Weights of a small GPT-style language model, trained from scratch on English Wikipedia: MLP 512 SiLU, learned positions.
Each number is 128 + 24 x the weight over the matrix's rms, rounded and kept within 0 to 255. Layers, rows and columns count from 0. Numbers have three digits each.

# up: layer 6 MLP up, 512x128, rms 0.174, rows 236-335, columns 0-63
# down: layer 6 MLP down (transposed), 512x128, rms 0.16, rows 236-335, columns 0-63
up236:149122111108137100115112107162126139119093067139134105109134104169135140148098176090137105127143159112153132106106125130136103146116163130119137118084136106132141087105093144117152147119129119
down236:135107086134121152110123137129107115153129133122145163142140131117139097153091133160100138117127147106094130134151120142075096122145127170128084120169118102140121116117137148141140160122103174
up237:123118137151087108107175141145151098159134077147111128113143164139113128128113128111116123169111136152138146089129114080139132163142085147106156137102122146132125129096144104091116119119135166
down237:106162146128153103167131127145124121129117117154113122136134151121073117135103110153143121097153149119105129132133115158123093122153128088153107110133137164110130115116162113146140138062135144
up238:134156095081139126086122127138107119120081102120169127116139164092072136088149095122086113124099142115121160070137106145131127164119072117147143116150142127144137164121109131116134113154151129
down238:110113123159139163140096143167091178107177134125109129118156127101107122146150096098135117100164101167125131123179162152120113135128120169042124142104133140086098105133114112165132137139081141
up239:141113141123107144092135118143122122150130129112124152132127056161138129169099196147081143170105142135178126106098101139135114132093128112102127136118120136085121130126124160072117161111129142
down239:192136123149063120142136153127126091120103111074134129121127157127135150074142168127096071153144105179105128084087142165095107109112170149175124135144110111139156092127123109124139108099125120
up240:122089111134123149115126159111134156116153159137125187153127116148117131110118115121175098165072094183125116095131100141128145102153145147175081125163133127139127126147073139121123072115099115
down240:138128167114133120093083089136135124093159114159121117155122128059135117154146148100147137166125165105146120166164121169118131120119145077107133159141116151124122156119116131152104104136154086
up241:129132139121146177164157155145104096143115114111126121126127106144169129130086114132089126120109121132121115092122143116115133148124092156170136098147108124120106132125176149101146157127133131
down241:109128127148141112164102112146122096146142157122106143136155167140173152100181121142120113063114105119130146143125110157116127133111146117134074110103122103137134105148134162154163126118112134
up242:153160126104158117125126085126102109082133124115152134151145107101098138131112142144126145126065166099142096129143156152116119144126112085164150105115129150104108123117136173099122133155086165
down242:131097125148096163144097115117111153118130121179114114144139098100132134156119157124076135086123095122099160099118144177109087107088143137129139165155120091133119171137127127185146146162157139
up243:173139124107121130121133151159150120147155126107148100131124125126135146151152152100194149120101132134092129132092111137130130118132144113089141133106129117133123151114118144154120097106110130
down243:146102098148149140153152083138148150163122139099115093114097104134131100096168114136116141125139125104140191147126103156172120119130153130123120121169106089121141088122131136129131111111105105
up244:128139123138144093131108131128172070135100154151124155134125145130109092162121140071128127138094162199126116147160150125153113138138095167152172136100148150105180123125149153086139140119145162
down244:073142080166134130171135119134108124144128090128077121115121137111122121113109131160117143136125073081094152128132113145113124138103122135102109132125096125120113108145151104151124134106121165
up245:135147078088091167159104154110115110121154147113155070180113136138098130162162092118143136106112139107155120070101103175115119102169118128125128081101126126084145093135115130175135105102117147
down245:140115130125124106144113117110101111159089157145160138123116119155158192067154117129179131168148140145127097166109109136174147114134136101141103121117163163101121144119137115142144147171136117
up246:168126172121091144147087091191076142140136169120107115093138100123181100143079064166113141104140155106111132174125160110186093087194133113141180120129141153119184102030186170143117144130102109
down246:100137081163124184104147117140071156125124103098121208205136117128170128073083076115108175145138173143100148174110115092135128119157115145117206121113113092116161102079147153126131160099100147
up247:165116120136119130140105156139088105111124129140130138114125148146137127164153140115111134143144162116124132102139148101137116133109102121151134160129135128105104122104128123137111172119130119
down247:085159143125128150150139109116146160127110137133117133145129105092120157118124103094133112115134109135125092145125108151131144131167154113138102105133107131153125173115090101144144129105135141
up248:106120145083169126125118131102121168170135104144157060139157153140145117147119113139155146103151154128120095139115148170162133136124091097126154106129138116137116155114133150093141139133123151
down248:120149124123121134142102106142167117150100136117154147140124129126113098102123120133153114106110121115077150137140138146078125113161123113149113134137115066135085128125117145123143161100168129
up249:137125093134124126146143145119089106160134213106136104142136127150131118126118107146137141167107102168150112103106143131124142107127142077144135103136105143145131107167099116120140149145113131
down249:103147101141149124134134101125143125105124094126104119119135122135086148145176178132109178103155119090104163114136113117136149104120120143064164153132114118150101141110108116103141090136132113
up250:105088141098129083111127152151141120154136115122119134149122116156101102106137117139129121116118145136125122151164151165135130124118118103092130116151125096096118143159132153129135104104113172
down250:138104107135127169151128140117108097096131151181142098132102095099138131144094121156095140112136123141113107105139109119088158111086150119158134108148112096097118121107151147142106083168111144
up251:135141121119134078050149110128141158114150127113141122144135116126130183089196127166108128140089122147137084181130127129124144124109182125168164160115138131162147154158113119117127123134103126
down251:165146134067170111086077161145066113127127130117140202095155110123135146147104105139132141116111086134136099153149136111082123126112108090109104142105148166124156139116150158146148143149121157
up252:121141148128128145102121103139134121147126155129075137110085143127109158116079148139129102121093140157120138166146143069156103124137108130142135129140166087153156113148140155135147189172157087
down252:091105126128099130187089140127143104115141145068159157141124122098118092121173163129111141145114166105131132100126154113180139156157148135123160136127093140133120120132104140144138130108184128
up253:129126117115154170160129131107176141155083139121100072114117161160121142125120134111130126091154165128144105167105143120099152129136139129085095094133118140096158115110141131111146132110099135
down253:118127138101133135126128122153116099103141163152131109147138118130148184135165054149101161058116168109147109088134107108127128111145113100184142111111133073101121124131154135101153091144117162
up254:092146131136105124100120116151104096098136113132134108130139131114145140142154103111086146085127124095107130124147125087108136128153092165139141129108149159113101119131105141135112150107134145
down254:133118174138155119128100130135142152118139161129114136170124149113078121084109139078069101124141099116138140124122141144149114095104133090152144089144100120160114157146150116142136116100154075
up255:102164132187133121097106124139139121135164109136144109104139124121125191108110092125104107153125132131126182099125098113122135102138112108154121108161104117146112158107157139122132141112141107
down255:057146132094135101149164106112153155154115123150125133158125152133109092141109130147129132129147177116133116154141180114119111163167098119112136121129127164102075117118132134115112154114152130
up256:125117147142150135125142149100121172099143118132132090120096134105121124124120172159134127103097132136091118123176133163176128150169082106127128103100140162112104151123135139138156134129128137
down256:123145153116144141174132085127098100134140146112116164157116172119120134126123141158131130124137166125102117121137125150113121171145161114078100122122134102125151175115154153128108104141159169
up257:154136118105155122130168160135104084136121156138114151107128154144109121122150117158149128166160099107167134108139101083088103130104109145094125101134151094106112107111173100108140090115154104
down257:147095112141152144123150131137106096112145129131171099146114129142090138108165115133185112142127109163140125153122123110132145107138100135107097139160112107146101129170105161097109125088176159
up258:158079137123102139127142139119125144120152149129119153094096159116158187129146098156158133146047120162105096104122128141156110141070157138103119160140153116130124130114108083137176118126122131
down258:135125147108182145153182148132119157074140113136099139110158104109105111122131160134110122170123147120118117114173127094151110145155140120145094157099074079118082095099132105103127162133177125
up259:106125157088169101148144113105129139145124111093135146149158156153143098113166123101129094087105122119135102105110106137093111155130133164114171102161171111106137098130154130125144102106125162
down259:137141123103106174072149138112092140071157131155123134122096131132103155124150183106127115152147085111123109097179165130094118093067076131111107140122159149167120134133160144114134126151076129
up260:123120130143067143145113113136128139142169131164152149128100139095128128110121147153163115121130116169111089097095118113168108141113136172150143085154146139135149127109104145151123134117139133
down260:115142135122119133106196179170099093147097106122143105139114148144118168161138090121085141165120119108130087166135108141107118144089117136175101139123122104095128142113143083126146127145155137
up261:155123140118122106154099110111130106105154122095144137116133143126133106123171144151108122103132166108141100117124116115130162099124110158131135145104149106129115130131144143126142096112131114
down261:149136138112117132120141139099110137151117139159115159154109144102093111118095153154154123154175109147132113136148136124075126136097142089147145146156121125106109095101115096144131155119147117
up262:166145132169088133116098122102136138126102144145141108145153137131152161112127134170096126091078136131155151139130137157136123153160081118150164112080123113104088211097050141127109127114134123
down262:164150126133177127148101106126111115122064128122120120167163140107146100066134101063102124144086135141144127115099114179110138133090052095155124134129144126111170100135143173105166169101112121
up263:139099121098109091083122121102134178174157156106091146109159148094120082122140082145094158117119172186159060107148151161137132143174111135124106165121195149124110114184156131113138080118099134
down263:132113106120108107152085107128133083201130152117134109122159127114185098164133122146115115119111194137103080105114155122107116142133104172179098164128151105113156145128119115161087108149141133
up264:142098098121153168108171108099154126132094126119145129132124129103133157113122173141084135149097139082154132127115116102127134170143193154114187126123156181132168099120145112143159126106112136
down264:150114148130161109108172159093128116111139109139090144086146161157106121126092115102163184128120112129134099120164137087180140139088118148151128078126127106104140135117128135092140099152136133
up265:144084099117146146107123137173143126089117124116110106110101099142137100086108114141090094142100125091124118145145131128137121115129127120127116089138121109120155138126089128143139182178152162
down265:120119138160101124090143103147181123104134116147136127127118168124161145119145125142165131127145046138136127103170153116145105121141135163113135121139131154136142101104114116162098118174154174
up266:134127046123157135137119136140121099137110084106153117119138107114126100073121118120108110104133128143135136105111067125117129142134099143134165134143182162146106112103114090133141114131135112
down266:123129138176132140135135141144127126121153106146105123101125098091107134126099146118136117152134102118174086162086127129152141180088122123126143158167097191117137095062096105165134103151112132
up267:126143106144128120127070103141164171121152111123142115112124142152165095146085166140106115098124101097158164143143127159135127129182118115128172112097125153146121141143146119136141096146138087
down267:122114131161106113114153143163148156144125199136107130145141156135125151109180106133183120156156108167157178117156086120137159144117089115142124136124090119098153095141140155149117095160105100
up268:150134125143096096144188156109168153153103171079128100126147140102132127122112154164118130123116143135059162126095196162130131107130122100148099123085139121135110109160147119153138120107114137
down268:153096150141097113144156152108105135063153140127137100135129094127126093158175170155139125118141142135125139132139136114145171140152101074181121091119164079154132104116165159145105080095169130
up269:127138147145136131172100141171173138143124104115115092108145189146117135182144159141091120044118150099098126147122125158135154137115159117171101146149098132137181121114143099109133134117074149
down269:111108167158152089155103150139103151122136165135084138101106122107119106128097090185164129136094156092156192192104117063135146132120143127118113163164101097182108129121105152175146158160143103
up270:148089161116123116138149138112097118184149082123175159098152086139097101139096149131110189126096143119149130145145166152111096086126101141109086105124152129116134112145146111154103124147111112
down270:126138064088114188128134127122123150140107133069149128170111126119133150146141182130128102141112077133126128061149139115131117117106136134174153143117124123147089130145106121158109153145104069
up271:144120111136102096147138143100131107138157145129110123129076122113137093160153156124106120111096132114187110139088176102112112104144123132128101162139086135095145106149113140150128124170172108
down271:116116144069131140102110160148119124088119114131106101150095151173117170124130107153114113157090117128094106135123127117151132142140142149116173120115158123151145123125150115135087169107141128
up272:123117111140122112117154108114154127105153150129131133129150150125119145127103104173147192136169107118125114183139106127155112145083142051136139130133106157150107131188133134121147134124127149
down272:120101108100137163128121125129146116134134145147119153132155136121125143133144140103120132097132124136079142109115122147124132138158125127134100135096131085146135099071123141149133114147145099
up273:118180116099113136113075153095140156138099155121130095079106122126140126141103134149143129147131102089143142138111095074194134133111127109161192150120150091090143158119106100125146136161160137
down273:110084154128094163169137153105090114157133121147142138164195123138145161135129084129138121130166092165159173089100152141132163152129143132122114164106177149147113156112121102168113076140128126
up274:118096147134117083160096131134147168155133118125115086106114136154121136111121165146154082118108117071153136074147179143119118126138123083129129111134135123129111127134140125109180119097105105
down274:149130135095149130131124130151137101163131123135141121175109146149120165120130102132126119103134096132173160133106116149140107107101152107143151169135143092125127089082144137142144124130113132
up275:117130157135133113136116103139103122140147157117112131174110125140093150152130187127119132104085146111160158109121155089113140153115157123172116123108098146113151092106144106137132110090140113
down275:142136101139094127125108154104123123163109142141135133110107112115114129114110102122144160132142112134132159142143085133127138083168110104134107125144119131144128144108138134122142130109125149
up276:143103109113120144133126142176092139137151143128119115152074154132094138139140174114128098132120085159155084167098170113116157111132067114108152088093099186171131134076157110127143122123140112
down276:114152119185160135110123111139127111134170069107157123141127127100140138161126133114167157153207127166128107132132139076148109115138183156142085087155126154098120116146133122146141106108130104
up277:156108150148138101144167130164148115126147118110151118063170108126148095150150133157144102126160174110112196142119141071161122120130115153171132106098135106118114108112107137130124148094144132
down277:142171107122111125119158137101120115138085132133121133179133099153139164109125162123133134144122116131138165131109135112131069143166122142133115157123102125161118147140131136138109132103147093
up278:123134165128153128151139160093086116085122156115111108059091124097148095122130083172125101156164133121158119123063138166145122147153122165136139108122108155109143155108110090082077123140145127
down278:130136155150136145126169126145127104132136131135114170113129169108083151110116140128144176108172101133126134117127126135083072155134157116164123101115158094203060119104105098157116140101108114
up279:146096101117115155148122110161119128123103151127098152168126100128154145174106105168121095140116093169166100160138124116151115194115100082146115183143142115131128109104135133157098077115086108
down279:104125127149134152107172135088080169126164131098134121116115146161132134162164165101107124100142144125137147140108122144122120181132134145120120120118141178112101150141157141126146099103115107
up280:146125137161072138113117115126120161071143150098138116122134159168116154112162124143108174135138135128122092136154137139157093090114128158119105102103156155119152162099132192108142120097089113
down280:112119112111148120127135132162145138179150129149196134100126123133157156127114147146138137153162137155136145138154119139088146122162123116131165125113130167125094133129095125145122149063127151
up281:098099154152153103135102139147140148152166177108152129167155135163125079146104127141150133150141132094131111155128158169118113083135079106136154136083129101123148085104139145152142124138138097
down281:145157129152116149099155114141128120134127138083128151126147096141175160128126174118133155090106120105153144123143091119112149136144157139130104146154123131125144170082075102114108117153153107
up282:162091150076145121094091098134155134136073115126140150108185087111181123125155142132125123132096097136125113135134169128112118187095078081153154097117170151113098137150098156126145133143107127
down282:106091133168148150165133097114104092141131148101116093136163138150130181141138097126111151152098149107155140144116111111124112105093159148095134157045152126153150149112148128086171121100096122
up283:122093120131190088140132181138116110087128121129117103119128183120134121149076119131126150139150136100174169126139149134121082113116128107138122155128138139139164167121135130110166127137116150
down283:139148181153097142110155158122120121116139109169144131102113109147072165094131141104125109138129113135092157108096129145122127171156162119146072138157151122143106167135134122149115130148173130
up284:144160110116123144129132148086157129149132182123147118128137135156141068104096123145107140133133176111124119105161135127137112093112147161133123136108123137132135103100149105125110136121104129
down284:119136140130119110158109123141137110117124144132133134139111087131108139118141102146126152125133139134122128128142090138128148112140143131079137127169105103104107135138129116122090135090132100
up285:124086144131159090137098145133104143142100124107162102111138110131138109129105150122141157138127108126126119155155118115174125096157116115131107115130104177142141167145125114190133113146094111
down285:104123103146141134110134095112113121112131173098111139118150070160138120102147080127116119142135157098175069181126127091065104186135168158116132117094068122088111096178159158069137099166137104
up286:128154119108126145135131172088125128114138155104130144138082137110161155131152108122104108137104117139147128127102142112202128138136144104137180163106061119111143116126172130071137132106091170
down286:109129158178142102167097125134187131091124132120154142129115137134093118117127136090127115159105159124088077150119130110121082139119121163148106120160139152125112094134134103159149138143138114
up287:168139133124146165098132123147159101093142157124123133139116153087127106143186108130134164124166124122131100124116171115133155145124116136135136126111153192134144117147111143126135128116125143
down287:102097109144157125144134159097094113143101122132112130141142133094084115130125141131124126143140105141133141127161119148124128123103104139092098101119115127128139119140139137121121127077130154
up288:162116113131114143115109137119148106153119119139092108129106130130115151086141140149133117148131111123142144167090127130160107098137119088146096103145145106101161127163120139143132141158135159
down288:097113130157134123122107148174092129064178116095180171140125139128129087145093146109082098120097095134118133080127192128114140125126111151100119115140104141149118121075130125138100145064115104
up289:158093147126088131155115131110140143107124115124089134105118111129105118052114140116082163121150109154156129095100115136144122147133095130092105126156122173113143118125105154078174118114111155
down289:135131154145137134140126097158110140116114189115131170159106161105140187126107173127139158058093189174106115133133130126130156135126133114132149119133178165135098095159102124143106101118151148
up290:119093122109099116131186132135084106102163131114159106093091102127117156089146127132113125090143106130155100122103142160131115125123127105132157125133098102175150112075145122131137149105098141
down290:123111139142134111136117140129139144153139168185100176137117121134144128149125097134180143139131159101118090139153141100102126110154097130136103147126136130124130145140108146124097091144148135
up291:133118137150116148093135146098118105113179096148138106114119175110158107164089097137110136162180151082135130124187125165183097124128096138169140160097086131144114128131148075125123125143166108
down291:129122154119127146080160156141096128125143139146139081124117076129112110136163099112144126170158128138107130239134175085120086129112127124181095087112129113103106125124142150127160108141149130
up292:160142094169129128106126134092107136114175119108129101127118100082156142099155120190139119159106156097150104132127104127119189115135113103116117109135116145081181087098146139138141103082151154
down292:163133130134103159109119134121160121077111113153137127134166112121111170171085136125163124127144149083103130055132151152144161142059124176149127136141091078181157111122105146115155151154129129
up293:141127150143116157116125139128170124149138125114118109113145137102104136131169106154140103133136153125151118125126128124125136104108080166135108127148059158134118121131121127105176127139134105
down293:133145124127145136148141122144136128108144168095123148131110122136111148129143123116101123097112137142127121106152100148122130139135160134120108134134136104140132147101140144118129141101150151
up294:144140099154097158134140163110112102098122181136183112089118146106124136143116077123118093108120122098130127139133121135166123113105137106125149147125132135107099123126105147120153142130080158
down294:130112133138123164144119132122091138118139132146147136152131101128113128128131146105130152149141143109098135160137148100126157137133111133101097148167114088086155158081139128085120142092118112
up295:134175122072157108166113170132130120135060102128115119087131115122115127132102165115087143104142174196114088113105100119117145076122105127102157126143098124156154058079139105167149108114127191
down295:112133118136041124106131141141132158131115094106138138123124119151186127113115181123127155075102165150105083118115146097171159128139119138083124143073131141164112169127133101082106116136146071
up296:135136133147106098117125144108124185094129112093164111139143121115153154153135115133104122105126118131169065109120108109120122173109149078128105129102139165194115132147137111117127068138102159
down296:131043119111092157089111101115105159180096131186143136130126154119142118095153131139084116135092119093083126136132138129131126101145140139131136132146145134140119172117078153115072137163110128
up297:175156138135099140143165146141134089136144134113128120140132174149120133138146135120113147162148113106149156130152153119149127153117101142097146123150133137114119114108140073153129145108175111
down297:138159126109109149124155118101131151088177142212108097118149151121131112165144115138130154129125098121114094124147127127128105117083136175118084173118105189141150122152111125077141149154116119
up298:116162144155130130119146104087115148164117124097163147102121150138118141139164110170164134118115149100113103179114131094126127177145097171119118126157125129116101120125091069187156117121109153
down298:145083123109166132125118166157132141123175094132081112088147131120102109080101147095112072153082099139133123108135091155091146104136108123113092155177161163181102107126156143092128100163117120
up299:136133117160104112111127142113127113096094114097126104137104052163130161135152121136166153129163180139138115139142155063110100146158124160112179123083148123160140097154076100188141155158126140
down299:153068126122102163118143125131138121134134138116114136133129146132151123114190073135057128117157141124115130165142139140110120135151126153113062140174128152104094149141152149091119135108131102
up300:118145098132104124160095124148110146100127124112125155173126149165123118135096102105116124120106086150108128130126143136106115143163148136115110109112183132089133115155146161117134131130117113
down300:147117133116129076144131126137161126113123116145147151136154118129130121145151152101145131139134133147103110120149086113127116140107132141175105153141113105193120138125103088129098098082131093
up301:112147112118085089146111142117091111087099085079159139113181136128127169147096139082094090189108153125144138118140157092115169092151117111153094120125142088085124102121210155142085147110174147
down301:119105106095122153153130125179100167154115125106138152132127125130105120124098123130112128119140127160145142154124094142139105118114072122062152136136128141111125124159103123159108134117074123
up302:153108151083114121142102127122117098159135110105139128134114124160167135167154151111109116195119132145150112120137117080124154153150140134145102162118154156128138112101127123138111150099113159
down302:102164121183120174147172134092158158151092174095121120107142171121126154160143114123128152122107145137117138116119149117121128111166149135074149122145117117112108153133099119107175123139115119
up303:130125130098133108173166155100147081125134125134138105139113163103068130143083163175111102181144153140150136130100129125155126154130131126169132119133111112102136108086090094108167109152120151
down303:138080124136098065136094175140114155114131120123150114150185106105142094133114168111084126099142089157098094147111110124083150136156100097121158129109124182131147146085071105143112170160119078
up304:110119151130127135127142117160143105099121127099113117124133112148159161135078137139082141104133164124127158109108106108141140090105112157076178180115185133133182131122126077110090163111099132
down304:120158119134167158177078124129128086080142123143108145151171068132112122129148121117109103127119122140114147102149147116097156071131098125108120113148163120109109170163122163097128150165106100
up305:089142136114107123133139140138106125125121122117158113075138119123166123109105105153103154082174116151130156151122085129113108116108093143065117118147124159124146157115100108117123130170133154
down305:154150133112139115156144146080151098142118107097121161145111160141130139120140154151139121118090145137101138107121116142104134147109161100191114152098074115162148120135108149161121121114119144
up306:156159112146151098091113116105095194120119143144106099088093120165153116124151094144124186096133139171094113147119091113101108116134129153056121123112109178109160128124139139143107147131138166
down306:114160098146157126168123132172136124118109130092114105115138085175117126146124154085134136150141141142167140124132138150149091144119169087090152153149123083153163160141149145116149104081164108
up307:110151138182145129134143113141103147147164133141067098071116114153105140120114098119120113107133132162170135129134129112149172068136127116123101106080144147165139125155119131133134125097087137
down307:182124136114079143120150127159128126111104094155139118147137104098100157142113124117122141150067108122128141128154113153138139140107124151156191153079120150105113120147100065159136119133133110
up308:131115152117143144122142123146125097122082084137125149089103167164151128150094178105142142158144099116158110090126125127162091116146094126119150117130150126077073136143094117133129161173123122
down308:140110143074109185098116133118134122159108117145137141116122106133090138128151139146148114117127117182130114135109116103149149159156125154128143135117097135114117155144133158122135115137139099
up309:113183158131095148141107121087123156100120099119128147143067113104104171131098108169138133112147147136137111101120140079202143158136112135163121092146125163147121076147126133145176123126131114
down309:144148079173115144145154114100140119114182141080142115163104159092093150128160161122134116141149111140129149125114144137107115165149162149088106159115121104134122158139121117137111108094136134
up310:137088160132128133163127156136112127158126136105165153193106129126124127104154125121153131118121111101158092178135157172148126149153153130111167118105134132085121133110131088156089129128115123
down310:125107086100128114142102102136144146146118137146131134143113117111116126096148128095100105150107098111110107165113168220135135119123137127145156104142165143184101140121146171116173126160162153
up311:125165146126062115149166120092155152144104131113150121107106136117126119112168117153119160147120125147128108111144098115083113164126162119161148132100111128088142109133070151172149143152142148
down311:124116165125131138102100073119149153140138109200144100121117142132093135131135129091132132133214144136147141140124102106144148115126084093150066115149165118125113135161168096091140162127148149
up312:187132136141107117120119156099158130125139122087102126074139130116148106124173163114142121102142146160113141124115131145163151118108152063158120155136105119116150132146149117129140093104110117
down312:122103093103111108117070154197179141111121133081117134108130136109114110115137102096116136083140132166139127098144167122181124176159080116112122118086111163122123103157128120099174147147098160
up313:151136142097078117120130154115132156095136125135085149117139129112162087124121140135135129131098159112135107135109156091099166116151141130095142145117111140136137136089142179120146131117080125
down313:192136126128120135145122129085157088116159160123127135100126125082177142103121139124173131165089139140122114145129152125099098122127151147140131102134138139110105144124069116127133105124163139
up314:153101129142178115075108107162142097110101055137050118106131126164128119101129072111131166154118140103140117111163121122119113129105149170097154088114176144170123086120147179137141103097127147
down314:124158168137123109121120109079166122141137136122096149140153137121087124106108051095141152192134154120107140082147109150090110092171136113139084113117155087164108129104152124147144114089172130
up315:182163089157106134119149136160102126137070131132149119111145150158075144139123149145149141117133117104135166080141165101142104157165102156123188137128134130145155121127169105154142126085155097
down315:159115149163097124132106135130144132157151125138052132137096105122064132165147147129128165137116184123148147139162153140144102109149077150085125125104149133085154124120131117134109103091114123
up316:108132099094127115157108088116128124146147148086159117126112140113134136116105115105101151161090161154131135107118141094158133090107080128136128174083125134141102113116166116100128145147136139
down316:115106145125156095061128133156140104130168095109132146110112107118092161170123150101152152093105178116128086145146107164123128138153192150189139149127128126136141091106128133152128135109166123
up317:108110126115097143097084109155121099132132104119129128114117163144156116159112101137129087153119136114119115156143118154143084130113082167124113129112155141151129119126133122090132123089159204
down317:152106116135131111103080122166093099121121139181113123129152123136134135142126139145111123127165130165167113091128155125105132124146159129093141067116139137127109141153124146088116107119137127
up318:131133101138065125123093135156117139152138140124106148117118080128160106159100144154131115148148145139098168130157139139123114108091147092087122157132159094158147074153170133165144110154090109
down318:050132113136100134149110129112157131108122126110131120086157140125107145206126157098127105130130141159157107142109141149098132139113132112119114124144120124135137119149129126162126156126166063
up319:175117131165125093136125110094092123097139156090137147123108138149104070145123124123093135156110161108091121133104112106143120136157113121118174115126106107169126118116153124112116125123151145
down319:158121169128125165116161125144112142135108130118186127084144129095086070148147186114140110132163109130119105061144138130098095144163150154113150116107082145133150142168150162110102098155118119
up320:153075091141113132125115117130091117153108116118113142140143166150180123102124123147197103154064150175135145127111076144128108126144137153119128149161141121116134104131152143151141127100160117
down320:133097139123139128151152130127128110112144112164169117114131049129105144102187111124143132134141103099149169125137123138169119146127098142144147128129139125154135163138159110100122105149124080
up321:090144164155149154053115111163155102101124112135137119156123108160135170131115136129124102134141128133143128159112128114174103097086137078155106140136119133144138142122141140142163136120122111
down321:113145134170138121112136154125199152136120096148122127110108157135108104132157130107064094127144127128147200137112155120127082113126130122094114157131110155144107168115120153073145148118154136
up322:131116107115081122181084106147141138122100152112118116101120156152103188116127112092154119066124126120131124119107138085129122087117097125135103108103130119108155151102129167153145136127136070
down322:130145143135163104157127093149173110159158156125122151061114111117100179148106096147115162069110120067139126163149197120146070101118131130114104099109094122108156113132102136149111129120109115
up323:155146086139116127140135103096125138181161120104107125147110158146106100103147108138109088136149153161120142132073102141167138146106118091114158156101119148106120124106123152123155121148120110
down323:144122108174101123104122106127140158184161175126089116140121150104153136148106091118148138080143122129126167145134102117145109068124184158137117102167062112128084125125115143098121111172150152
up324:118085121129141085128103122130115159141124120128113087139136170135112131111098137121121101126142165122142103131139151129109125186107156168140113159105173156108127096105098137106111143128073169
down324:110118120145155150144098103119086133160072097128129104135135116181111111152089155106129110165147126148154162123102144144134141133124147106124115171113152124082116175120127145097145102148137094
up325:147090105148080139131173152132116133124147122119103143108142155104142173131092110107113111132100152108168127167146135089129181148169132099117108184096145126142083101111114126149109093138106153
down325:112098152148147147096130085143125134126113133135135129148160151178135086164119142106138100121081131164123111110074133170153146089089142123143120107198087082118152126128129154125152150085120131
up326:158129116121090131114116140104121124140128110142120098145124114127138109147146131104125092121146099138144144132117105128110129123112124122126157120120145097123119134112091141150143153121125116
down326:072137188129126136142127110144122147149121197191127094127123150101159136110139119153139115157138156108165159137156145147147165116141117115085118126127134130117111121181089087138150153158128152
up327:130115100146129175131132121144096158099175121135090128134150119130073100169100131164115124118161160151145081159118149106112155178170147130089118129083146130116114129148185121102143109126107106
down327:076140120108085134141133102109071104140151153123143131133170162130163135144128092120174132165171122149132084117140120137150174130084093127102122162116123126112147191112110139098067130109101140
up328:105133113105131096132101117091154141139140104139111106132122107159128134103120095111153146164115155126134154153143124081116136147150141090118166116094133132130148109086141147139145092150138109
down328:139154129143098125156120119136106146126078124133155135121122135087106112142137157170129129093129131103126165090134117144125137104194152152101107160097133152123131119133144128090113120127149114
up329:108129116146157100094124116121124146121132126120132111159134108120130104103104112137107114112108132166147080144183115148164081123156144149133156110117116132156163173099116098101134135095127147
down329:120159135135110121150139117092107124135132151117149126136086116119154143134140166106135102113143118173157127127135103108127103109151156152108134158137130099114109126143117150119138157115149120
up330:127174153169091134144117109125135138121163121116159139115139158126104154092152147148127115103130081136165089109114127124114130127138129128122152072122141123115084096136128152137142085131135119
down330:138100173116143104127172160166194154134146102138129080094116163116104124114112201138123078089134154175086162123133096135108147157109120121115146145134128146123098144119165132131140143110063140
up331:129107134159055113100146106094117135124087180131158106113060096134093166104140129134143107173146112129102116131089148108184113111117105117113156122122105107125120097142164130186175116144124157
down331:136138089145153113108108075113116136134102169135173095130133153066121131127141122139146110117174177120113148100153157124168083153157107082103132158123114109141146117151115147145138141200082124
up332:154142111143140063134110104118113133083157068134126137113127100175117155147118156118100139104102124166105138117111116172160146165115136104085108134096146110103158170125186132069142135086136131
down332:097076131171125114099141099137127134118086098128160150117142090132123137108160148186125122133109085132161163161159107106137119100125150138134114117077137129138107083088146126126059137066076142
up333:125095123134137143117141106166130132169115151120140134140147138102132123145113148143116138133151127148155170149124152120151120122107141136106113116109157124131111130117152126069107135136094148
down333:135144122146135167115167129154129162183114128130133104159152124121145143133105085122116181098131130162128123107134119114128118132147125140105094141104170121119096165096106141170124138119095077
up334:069087129186112111105159144158126081103173115147152119125132139142121120108153113102094113121105150129140126177150150162129143154132133115139144167100116115127184129129175155139146083127121137
down334:143152143092099095144189112123133114088132137130096136187110114114119118142150139152136142145142127132138117098121124120114137097115098168154110119156140161143119111152107125112140122088147117
up335:132130111128114123142110163145135131090128124147119129147125115126142107137171090170125096131109150164143147112094064124122155134143106134132168152098106153094110117112151144144063127110126150
down335:161174139094099155085157085166097121151146145172062141096116081171124122147138115086133162147146112148140093177149167140070143142102171130163150110081137123153142088149088171115131140166131149